{"d_model": 128, "vocab_size": 512, "norm_place": "pre", "rope_base": 10000.0, "parallel_block": false, "init": "uniform", "init_std_down": 0.0803, "lr": 0.00837, "beta1": 0.95, "decay_fraction": 1.0, "decay_shape": "linear", "batch_tokens": 32768, "seq_len": 1024}
Each number is 500 + 25 x the weight over its row's rms, rounded and kept within 0 to 999. Layers, rows and columns count from 0. Numbers have three digits each. The size before them is the row's rms in percent of the matrix's.

# layer 5 MLP up, 512x128, rms 0.0803, rows 409-511, columns 0-31
100:456482505520508551502498486521481527550469473480507531505474485465517469497537483494461513536481
102:520523522548466480534458460447501511528530526507500528497513498502483474443478484482498480487506
096:458515506532498506512481514503452521486566487508473491516509533535529535503485521490507485524518
104:497493503498492532492508530495489490464547479459478482470462478481516516475537496497456491495445
103:494500501517443490437537496528496540495499510517517498480512497480480496484507492459492506527498
099:512486515493520522533538520485502482484525498510534488515463468496539494469524496530532510442497
093:520536479524496501498499491544525507498487506510520489526484553574505534488519495493517487459459
101:514520514483495502511510492495576514459504527449525498498528482533530481474539527468480472460497
100:486511530466492510514482515481492465500459510501485525507476480519495467468489513524466490507509
110:505510472526494467516502516520521546466477516505524481571516503496473528506507534475480519421528
101:513485504538507520493462541512508488505519479506549513478555496541484519482497527540493535473476
102:485523519473458492466475539480511518512544489440521462508485514537481490485474423522566473527534
096:544492466496501482474536486494509509540471505479487459448497508507494510445481463493460468493437
097:503496479482515507503538473489487482476496463480493448495535540516463535521520518512542439482510
103:535526480447502492474477478485480442519483487478476490551479477557526488473522470473469522498482
098:488506501477474466484526531489471503488480540521492533493527442469470483530534502515518500491475
109:463508511500514486500466501538504493571478510505513520493481497532457517507525481447500510493525
101:482522532499509487472520470507522465480498501515482560497499453519459506489491485479533485472516
101:526547507522512459504508518479488476488499481506518468491455521519487501501504489520485540500457
107:484512525482483483485461512527519495484525486529475470543508569496493524464482496545489523502484
103:507495491494495594505488502496502472509486499486462522502489538472527535509506523506516565514511
101:475456471508462458537474484505519488521517466477496482509540482479523521495498539494531522541535
100:449537522535523510506502515481486472500441486522532561464499519510489486532501488531471478473448
100:508455483536475483523511479527529521485500469486512510529485509525494511504519468475519478501501
101:468520480501480496462514550472482518478511503487487502507483469476465493511558512503476512550552
102:459482463509488505532485481478505518491487473523482475497493512495542521492461531511455526468471
100:527484519530476532513479531470501438517429481535485489523489512496521519451515505532524519484522
106:526499481502483545510490522488489484469519563527523494468524469505515497505489478522461537492522
100:496488534505486511487510475476505499472479455513485530495498474493486478481524510544477506497478
115:540532493484480532473514537516485525545511546514499507490521499476450487482530515492529517486540
097:500496485526508508516486525532498521459481464478482508459501492511498497542482476501497494514471
110:488514498476510489469501470475509476484497492523452440499488498478532486461524475482482519539472
100:487500489445479504554499480524493494489488518475486519528523534524462453479456506465532484471476
095:468471529505499529460484481484520526526535545504454484470509465496511457525536533492518502487472
104:486509506492485465484482508527494465502463512475487501508454505477441564502503481542504520520479
102:485523502519546487514492492505464495517504486547496522524506531519529489479492489476478504481495
099:532548489477485458478500546506524505475535548514484499452541460495567539515534487484498480519499
101:510532489541550453465508497494500503500494488521516518476489467485483554529464503485487511504492
096:545526487451520512490466508491497522483491508514487508468498460523495569451521509481513491467480
110:526473489532500501500518530518516472532540511491506524488494481519507504456473515481522515477542
104:468497516519497555470524460505496495479534516508499513462493488455499484525545468475520498508498
101:517519469533480534494524524468482498531536507472498493463491508519489508456476479482492466489492
103:507506461500478447515497519474524516494516516468465506457536508442472474505551503533505481478529
099:482471530511484484511477528465557488490527514522494530536555490538472498482515479520509505496498
108:468505513477451507527490498506512483463504499494519513492498543473559480509505509484502534533480
105:513499431494497471474494496516530511523491499501495474523502502526494452498472496485518500523449
103:477500511509455510525506532515463512540470499524501514489500508456531489530524493507499494519492
104:522461475470547495502482474523514470456495459501463500493469468489494552462503509492511454482502
100:520477478466496489457484501469512496477497451505454533468517507479438464490515541479493470502455
098:530531518480517500508505484534506471490478489507480472486493518498506487457510455520518478499493
088:505493488512487513522503522479529493513474478472553523478516482495510520490487495465500478512558
099:514477447467497481544441502478507480506488510485512512498489477460507503498513501463493544489525
098:491477477481467508519486492501464507550516543506486489522456535504459526512461467480494541460502
097:489479483481498546488500510532519491486487533532496512499501517482478477520489528514481481516475
100:536518466502471516524468469510539460514505525488528489478518523504489499511496530469463491500480
109:520511469519478476529536514494531504457468516460444507501533530478447497478521488489500480504478
101:536525471529513464494502475489481482536500533464521486488538528521503466502502472432506523506459
106:496434508523521521493492567474494473519548510519501532495469493507499481491495484492475547503471
096:530482541478474489515519542464471493493554509483531460469515498510508451474517440426473496508526
106:520424525545530474535465472470528513510525508501523507504510497503443486483535538482486503469505
098:471497523497514497482493479503543535500530515529511449489502490462505539459478531531478485540516
103:481533486489521488477464489493533533474502460478481504489467488512525517514471515518542523504512
098:508502496524469500496489509499471553473485488503472500520474469543505476484506516516499501461480
105:467506515535522498488481521520480484465499481508484487532458503476480470498497475490486518486473
100:509496529499473494487461492477492549509497520480530515496523471474467499518488455527498534524455
104:480510482489573464537479479523505471500511490531493510506497505506495540490520518519539489479496
095:533499499527482490514471458532495467487476459500487509474536504533536521507510514505489489514492
102:551489495540501520517481495478465548536508481467534509463500497513506462504515470505532514511537
098:490522539496460472514479503501490527491505494474521499472517518495527500487503484465533497511508
105:488503508525512526496495543476478513488501476515438512453492517531502479499542519492456531508500
100:525538481543488490475428492494510487489509429534492542545494503512485464519499457520460501517527
105:475465478494499505517527469497509514488465527542514511461535507542544524505481490494490505493489
103:437464488535520486494533485461546528515510511447495489460513507499481468546517494495505465557475
099:476497508525493521493501544504466477517521499507496471491561546511476486470517468450504465464510
097:505485486483473482534514542509489489460459487491504527527499512467470469543518510448513504551505
101:472535484504508477473475562470461469541462499502495477447486495476452539478502457505494447522512
096:492500553480495465519527493488522493499494525483507502475482471444493511485474508505505528510529
094:546482505502465521527507503476476514465518458476519538449504522494523468496486492497476524463499
093:470514530502491504503501510511502469525518505522472513510475491470516524509451515527522499548502
098:484482503503494507518507490475517536541542529513515500508502486490494533499459502501442493485509
096:449494474505540472490506502502488454500516485525487494516481513560534501538514461556514511513531
099:484487516515493508508472495518496486496464517501488504529505479478547487485513531509518471467488
097:546513514515481478465516488486457527507465529495544496517469512433471579495507529500494486486555
102:548519497478474493509488473534509495534487512526499484546521449505489489475476499492515478466540
104:480510454498469486561503509520517470493536515506498568527531545471490463507455498428519478513475
093:481509478510517523506510464492523486532535515538490516484542481497535515524485506494555453465510
093:438546502472501509512498499488484501499487510525495502536532498521468487546501509518517492531475
096:504543543526532514547463516531518482513513493493522467478520496483507502509481504471534525508506
095:508495500490510464511493482503481468482519484481513521511517540507546538501522501491524466513460
102:488483507492491508469486479503506467482576509514531474510534543484485466476550487507504464503496
099:481534497533521556475526484526464504454480486465486487472506495541499553504508484515499483485509
104:510511535520510508488511490508528496478507488537516490493516517494499529463470524482504538508475
099:513466533526517518479523459529501517505515530504485451498500507535498479506477523500468477492491
105:463457552488513543499468449536507491530536532496529484533511523477498489498456510515489525485472
089:518500506465507494498480535485526503511487529510514482527476478524507515482501522524503505458532
095:490456497478533513554536503514483490514489520502460502450475491512504497487519531529494503513503
105:494513509524525498527527519485498462464485505475535522476468503496491494537509507500535482545502
101:497507512495461470480513512483513525493484513523525555475578481480458468481494486482497478522537
098:487481533466496513517538504509506479487553473469496538469518493500525520536475454505456487528487
095:491493498504512539472460475522478477523476530475450536528499542489501465507524534475494512469545
102:498548529530461552535507489498542470511528467509504505561540518455537498534525479519510534527509
101:552470511506511514495485528476491522458505535490527519467483489474471455541526489480488457482500
097:479513509475509539539510513535498513527495525505522496522512480522513491451476463494526475480483
# layer 5 MLP down (transposed), 512x128, rms 0.0801, rows 409-511, columns 0-31
097:508517538508480467521516489438501542544511464551528537493457506477516508503510541449509479534498
104:543526481528491557511493509463495504500536502532544486496516547465442505480512481512519523504485
098:482501460509462488504476452522490480493510462495528516493517509502531498490520511510544519512497
106:442538519510470527492533530545508541526503524501508476498476468438463552515465515451501517464457
104:537458482459495512520517503495487482492513511507532535477454516499538488494546475484496471551529
098:507518534455526522531511514501537522517496525477523513507537519481503505475516522473527478532503
099:498455494504498510477445507519513546501523476486501485480465451526467482553500482479511541499485
097:507463504484484489454533525486493472476488495535472476493500498447514512511472516520516447523466
100:501520561493504474516510471450492518502488527523470540509499525519471512521506479467523544519503
105:517492466528451486466512458450492481511511545476474466511539485463488480518540496552496506514478
102:482558514531518531529523517512436500466471505520488509462487496506479469506534509453506525487491
100:480510496493488487449521522478490529490525430491506456473463492538483457481505498497482441519520
096:498495490519465530505508451493503473518499514506518507550504493471473464505495504530500471503469
100:480490528483453491503503486492468492531493517502542471495488466473543472479495492529519526501520
099:485493519471482510531496529523499506529481485481517488517495452467539473527443483468506523533525
100:475493513494552480509479492465527468488525476446496457507501507466496486503459510463526528505526
104:476472490477498511452500521516444520497466505507511543517465494497466473521533535504561451486474
100:501532526479488475466486462467500481503453466477468476496497512546476478499557517527503456502486
098:491483501521531477531497544478478510496492486505496463529441528523498455511506439511514520502481
112:539545522512474548507496511467538485523523489493481503486462501523510520473467519477531517491543
104:510531499519531519510477506483520544486510465498493508511488493495490478509489506469502517466523
099:545480480557468503530486459500462486510531492464487486491521516508491473514489496511534509508472
096:527489499512449510535526489462512521478501484477471501479508566507516490482515523456498505512478
100:547532492509502439509501509462500493472484499517507558493458508520522471519496492491478483529473
098:485475480510525515479481553505529490496554514546553499497523489514497462526495494467497505531521
098:525482506477464478506559504512467519500484481491534513477511487500488524499519491497481555502542
104:495491490470503528500442496474521534483494473511481459477524454522522485491540494515522497551503
104:561480440513487480487521461479467499498526554543506526492483516479539507508518500463499511499516
101:501531444488467456509488521528514528538488459498557538520476472523488482468527499482466450462519
112:491496463501479575468504496481488488508502519482500534506486501489506496498486522474471490500501
099:539487503512463522462488472458503455491531505501459535540505504490516475522550500482489460511525
111:504506486514448481458503497471522493479500522511505487555496510525512532462440479492499476496490
100:479494535479498460504509512424537489544473516488483506489500457498513477499465471484529509486517
095:578493475498486530482535509492479479470518517468509474500477491486470502472487516473474517511484
102:520454512528511533471459480447500445474487526505523549483491506459520500516491455515495491492486
104:477481519519489535483477505509464471511494554459460488477529492498476510489463466502468519484481
100:466510519516534489474481490486491495475489479527522478499500500497447544537439509541515521536516
109:511488491515498515473492464492513511523436446493510476489527504468508461519512486489532477508496
100:544474513536512504480510522484507474464548507465494444481526503505524467515493523498480516530466
108:473548544471532502544536496483521473504491518474465495493523487474485493499491504495482473513502
104:492521486478506490446564506519505498525523478505527499508512480545475499462521494543497477458520
101:500525528571500527475493525516543487497481485487522519507525510484536509508496506538500535487522
105:503507476493529524527513459523505467518481502509492518476477515497506511515504477534495511500468
100:510471505515459502492478521538468495462486523523460499530530471487537469523510488509506483483525
110:529461467477504528476509516498515503488507491513506523521515472490467505495487504478537513498496
107:528492484552473500497509512528514474488467476511544511501474469512464501512475472427510467528515
096:522497519501465481504463529524516511517534521479504500517479489512532497462480494487483489517499
104:534513509451521454479505495456531500501553529487513479486525524495466479486496465472530522509504
101:495489518555471538488507500528552477512478488477484504493502498491491497507512475490478529468503
098:478511491490504532537492525501504496527483533524506516562498495430495526513484533508503470473474
089:496508508474514520466473488467524474474489490473506523511516501465539512517520487486524525576471
101:491522508487530492527502544505541517497531466510476527514497502508445503520503537537513588472521
100:470475457491532537490474504511518501565477466493519541448465497518501492494501492525514495507485
096:509502569553485441514488491535495509465518486493509520496509507501479467511504490475503509484476
103:558464515516492472488468482520518526514510556501471471510512488466512551494534529514482494493488
101:511478487507504502512525519486547475507508463460481545478504485506431525478457507479531510525520
098:525485491484518507482519492514508465456521490517462530515438470511508482512493473501463479482497
104:501474495503511475518523532458501521459544481514535503551525549473469507496493492518493478522502
097:487528455464542482516493532533465474495484499490486495517463475507491514515535500517504468518443
104:481537521509477502492504520508491485465534501513510503465492504500481477498486489501486532512487
100:504478522452496461496470510514491474509513502477476504531479494463483470477528527512522458515498
100:501495478437466513478544532526508453463472517520480470503532522481482527493530468476500492509496
099:549546482526495480492477468499483470532480537468521515507492463488434510510525530510490506509477
102:474536500478547478469491534537489512552546520538532509472495524515555513520496512507508522516501
100:471543544515502534525490512495479559502503461486520491500519555491505514483478485500512515479507
100:513490524517543508449519505489514505480502501496490475532481463495514480479556489506510526439511
101:541513505477539497504504520459520523504554538450518504507462510491504510489482502510515534512535
103:484486490526515477492478507447481518435501458476504488496491505481487509489523503485509507494491
107:463486517503531521543493492494502494479497474473499517508453489490544515498489540470511500492519
102:535467488510520480496525501508555544530486536479502474557522508459489513497489529490490458501492
096:467487469473504447507536553495482509533472471493489493472489493478483482504490512494508490491485
102:542522511533464484507479525535515502524515441475533486474523484510479489507517510541530534568485
103:543550530502510479477487506541502467510443524498456470515481504482516518492508537482496517523516
103:513521553449524504501548507477494489517516508480468477447502476492513505516473489516471510487528
096:537478468456519503435495500470487501529509543528497525485479535495486523507487506520508522511501
098:541484526522526469527545532449537545490549455473514484497513516497516502510492520481496475522459
091:461453517484501469473508488515554536490496498498539551556479503529460516501525524458536497518465
095:488443501488513508498533525466481466491473497534501460512507474527465531522495535468555500505529
095:529514508508524487493516481488496506486496489501488497496492502563481463465496528508491491497497
104:463502465482506518506501516499532487485545475474459514482505478488510547513514498495514512456515
096:503474496468478539496506461470485491499466500511486505512524496479509525482523534453480525488491
101:476531517512507497500513483496527484517522478503497520508475550523467505483491469501456481491558
100:451473500467553470494493498503528506479522446496520497514497523549543493490444476577491508538491
099:458517508510527476510513523432536477510464547529484487513498524505487543523542517512509522494486
101:481508517502523506544469488476483517517517530540503517519528475459467476503496502556500503528553
095:516517471538536513495540556489497542522491495488490546487490565455506507536539540506457495519454
095:495510522512523488469475505513535507507489535534518515491458528557509526477513544489525504480507
098:449491513504482490495455463478530496464514520495475500474525436531458501488498509501489489496483
091:486526525509521527505485478502481548478541519454502484514507487513432482510504530513441505511438
100:449483509487472491528544501515538529528527516486487519511465517464524498540506493511488496506495
096:495524500527523579484488464495533501543541528519542483551508521498441515531487478481532471539506
102:467493526501568513533504502494509531503503528507503522514524491454536504509516517477498508523478
103:508494506515504537492486529540518505529534510463523520510489485528552461529553493481497478513478
108:496498497471496501463496494517515531480515524484481466537542518516499519543483485461450492493482
093:504534471503460514533480455482493503522485467500521523496468460485559491559506480503524451492516
100:480513510524490473467474504563559496543440470505516521519515488505472511521530485476519507467453
106:436514470482512547532497523527508493501551509503456536524524510493519506489502579529495512525477
100:503514469455480563537523503514498498487504514518488503519521466507522477526473490533543549482523
101:525500496485502477503471518506483478492482503488495484539486511467488491494490523513518523486522
095:458515472527517504483495484442469500506486489480464488469481499534487562492505513481456527503481
101:527535500526479510520518519483528518484463485487540439489524491541454541476533557510506519478506
096:541535508510509502561536522533516456491527478505471531502495510502485463555510504506485509518497
096:512443521508485503507509533492468509482539472483532472497510511484492491556499525470511494521486
# layer 5 MLP gate, 512x128, rms 0.0805, rows 410-511, columns 0-31
100:508511472509457469529533524484524502528507505473475498532523503478475479485459487476512514490539
099:533532525480499498535495484524501502495516465457492467524503469520480480491541518450507520517517
104:492504536443505471530477477533504476531498406513491502492472510484501490519485494523500466492485
103:549489498508501490472525543505481516480487460455464467464516479536469479467504513527538482473532
099:504461501536526474521452537515470499519515537498492496496549501494502518497553522483506526493508
098:509486499495505489526524492442461543488523502532507469516535526538500489536487529502472492500481
105:492499527502442509546535496498507543478457495530536482524506483510506471468506513457527512528456
095:479493494484482558514491504508525545495487519508511509495500519491521496495535506525471514507472
109:500477553496502496510486535509529504473496476497498485483466493518509527503448477502518474505483
098:458448519486452483492549489565459523487465535494507471495508484462492510544526457457502503509491
106:493511526495484471469517525477556491460475467495508503492489497490522481536555518466475496460493
099:467487505479504499496562550482498484560484546494527522468536512490501498545522470472439513509471
100:490512497492468501487510539486502504468526494505537499484535472481506519500530496498516493541473
108:449488532496516480509491481570460485534515449529503479502528485475492537497508474479515494510509
103:501518479466505501489495467480523493518546533518505470517457498511514558498506488495506539530452
097:499473518516508449481510544521507508525490517490488534470487509454471520457500505471512496542490
103:481469512491500526545518523485468520515516536533485457479501497450497497539534471458509487469467
096:524503451501457476494502500540504509543482484499501484495487496499494516521509482493492455494526
108:451527545515474476490529504453473508495476467502483517502463466487499527503461470493514465497488
099:508467512493478485497513498490511436478506507478496476503533494497521481489522536501519460503511
101:539470497470473502523483502478521476501505460504525515527484496493512463483503507456500517484496
099:494517505476464527493496509461499477490479496500503532538470466531528507522508503431483467496504
103:498470488522460493480502479508567505500506481483481500479502527512475515465518467456495513477522
104:484476530479495466506507536480507493480473493464508467500475456489504497438497452508469529519530
096:491479451483501509478530511478499550495466480473529497483512520487475525477494521485503482477495
108:515515505461463496503494497515466518496523505528527552477505469462477474517504462432481515471498
101:495451513552500492488476443512468499488545509536528459493516469506482516497499494535464499486470
096:488513465504501484541493527582478519537481495455537494483465498482528508525492514475484520458474
102:514488468521458485514454519551489494501458531509479507540494484519506487499499512531535517478470
099:513467469524468464472541493477477502503482513489473547501494480500473480533549522468513462499509
097:508462510535474488480503535492516453475480494456489508515478508451476498517521510435523493521527
104:513492527510455456469509504504515472544543527488510500530435497484481474518478495493526518468502
095:510499514480537477488495486476499514528531536527485517504520451519530460491457496508512542500510
104:524501487499463532521490542486462516524483503513499542473532497513520511493456477502495506487464
097:538517484538501483486499500528469557526501509517499495506501518468491500482547504487511474514521
100:524537454496525445517510551520513513508518447504533513513514518490450484494469543503479481478480
096:504485494508485506551449529471514522511497501549497485510442489512444492474475506504524531498481
105:447468495445514520472481533481488529483483542514474515439509478554509490484515480512485488527458
104:524484500483483448506531492502516465506507490472480488481480475514503493539465498508473527491495
101:491552516505481508508543482536490518512476447530506479489522509547471507509509477509504499491537
103:533478480491481512551548493504470506510454504526479488514488465521522472485500504499515463468533
105:470478535510477486480467498502467470477493454520510452537496497548478475505526535489528493516527
098:465477477460509528486477485515504447499501482529501494483475454517506552454530469465531535528513
103:557462489546488491487543466494469533479510483449465545509492480489484499526511519502484517503487
094:492456517490503465504535534557505529496516488485472509483523552499495455460515489521496476541507
100:459537437498467479501527515483508516463488521513484514459488532477533470461491509520504489462504
101:522501485490497496491452523518557554531463488536489467505512517488489485459474464503512489498461
099:510509484477471481441518520461482503475484494492483475512499476497506454528463514506505534507536
099:477527482539500518538473467507485490463478516516457506462556453477507498481506497481500469511491
085:477547497485473482472498506471490483489492488495501540505483517484478460530564528459488532539490
096:505516517518529470537496493450524481523500473478564492487515470512525467491478435484520534464557
099:500482540499467451451511500513523525494479481467468505508476457505504512502499497485506495524502
100:507528465468464487486461495457487496501447478536521468532517479507508553508468537489496473484487
102:483485510470490484500480537468455499462498486490493504526499452463496543506508508455522495462534
103:495466516516476501472458472495490508471516499509455508489512503521494504505508497483493505491502
103:521537493506444496491454509540483511474570493500487513528477451510525488546516481480517531503494
108:488482504496478476529507477473476507511476510509516521535469489483492472475512485496516544467501
095:504488526545504525496514456499487486468499488508548448540534504504494496475520513501541493547504
098:486482521474454476490447483535460539507526473501485464459526504490505499509483492467489557477482
093:582488537499513492500468492498471504504481444523485484495494528496506539489497515496511490506502
105:520521533484491470499498475499527479531470496518490527494508523528477476492481502488505464459532
100:488540497503516482514512533510527530534496508483459460519489495473481430470503440460484550479513
108:472480510561455529446496510500497467477510464506535484547518486491492508493515475498502526489512
103:465527499459497451452502486509511530505498495464451487471479486499448504477490495493488555546509
094:522481498480478456521492503525478490511487546521477553459488527499465467464513530476484528460489
107:479535444502477479523506493536532567554509458544508502489466484494491495529520504456518461501499
100:490512480509459499524506566496556508516499497511466493495483502528493514493490470485497481460536
098:521502524508464505541506515452478533488502526523515524496497521478507475521525547538503504481553
099:489548494536493486495463547474490536548496474540483512493504470511491489488489471520510504491509
102:515507509516477509489415530528474470474462477504500517477482524501533522507463523502507519499525
101:489512520525479464511504500462538472476520448511509435469500508512509546510541505465506475509450
106:482471538508497491513505514533483493488479515498512522465513505510474544486497534503534486474499
097:514556449486490454483517520485507476476561473498480509518514500452516526482483485525502512473503
099:514523504495496470439492480513500499533484495469546497501542513531491497516490496492544478495522
094:459488517481486504496525508468495490466536473494458498480520496494523478501531474465480526559449
101:548498494503476485443480499502494487530482490510468467532529519491464494537503446471541471476478
094:483498520490488541497478520531527502520533490520482536476456420496519464518508510529449545497498
095:476502461503483529546513530482486492513477537514447542492548473491506535481492509523491479475500
099:542509471547492515502487494472483513503468542508520488498498480515490494486504494497550499483516
090:504451520508476509475507519488433500499513516509507491506531560503463531476516481451514564524515
097:514503525514459467525478509512466517478512547496505513482475539533481472462478491439494500463488
100:487513516467505497516489497500463491482464484531518506514478483508507510484463525515491469459480
101:529497516520518533486492508537502479511464495497505453508499447506525481477506488443512469487509
100:461531515517511469489523464494487541469522513505486559505504490502504527516501506550539559505495
096:504511544489429500520504490494492517509471474602480501529521458500534506511534559502515474485537
096:541499534480497496520497492472502513526505507533510507515502474497497480486509508435517509513467
098:459550506498540493488496510513487501520456514500469512529501513535533491500489480503494509478464
095:486487516547523503462475506514508521511489489529534519496489447513469518497479513509504498507448
098:471501490541504480515497516486555566469513481477478494527515497551476491504509476484484484503519
097:509443448519492525495503496486500497492473460494489533490499522497464481491473498499498498494512
101:470485491478468492469515484519489496541507513506522524514494516486482529485536467487513498541503
099:467465507544454528490489526529502502507474544502505502485515507521510514452518545469491484540516
100:501481522525514505534540509480477459522481519493475481532496485544519484521569524512483511499484
096:506542504508468482444493539492476468471483532496503524527462473495489568495518488492450503479512
100:472486497499469477535467505517492541518509511491544493557483489481459517534504462493501466537499
099:503486513512470563497519497477521468519538478457477527478531475538521520466506569501496492480495
099:492458479476489508459520537479503505502459522495503511518521506521481490455495512540512537515495
102:508539486450424476512518527490504508520505476558498544481501470521488505525481473522521472482477
094:494502483527502503486494487551489515523498502522518530524478504466517489528520525513471479419481
094:468533489528538512479499490505512482505495501505471523508480499475519482566491499517497522509503
100:467494464451527527490511508474496525485474496464450450517504477521502524505504522502520494497506
097:508489471509489527492505486518533496527463469509489490517544548530476468491514526526514513457501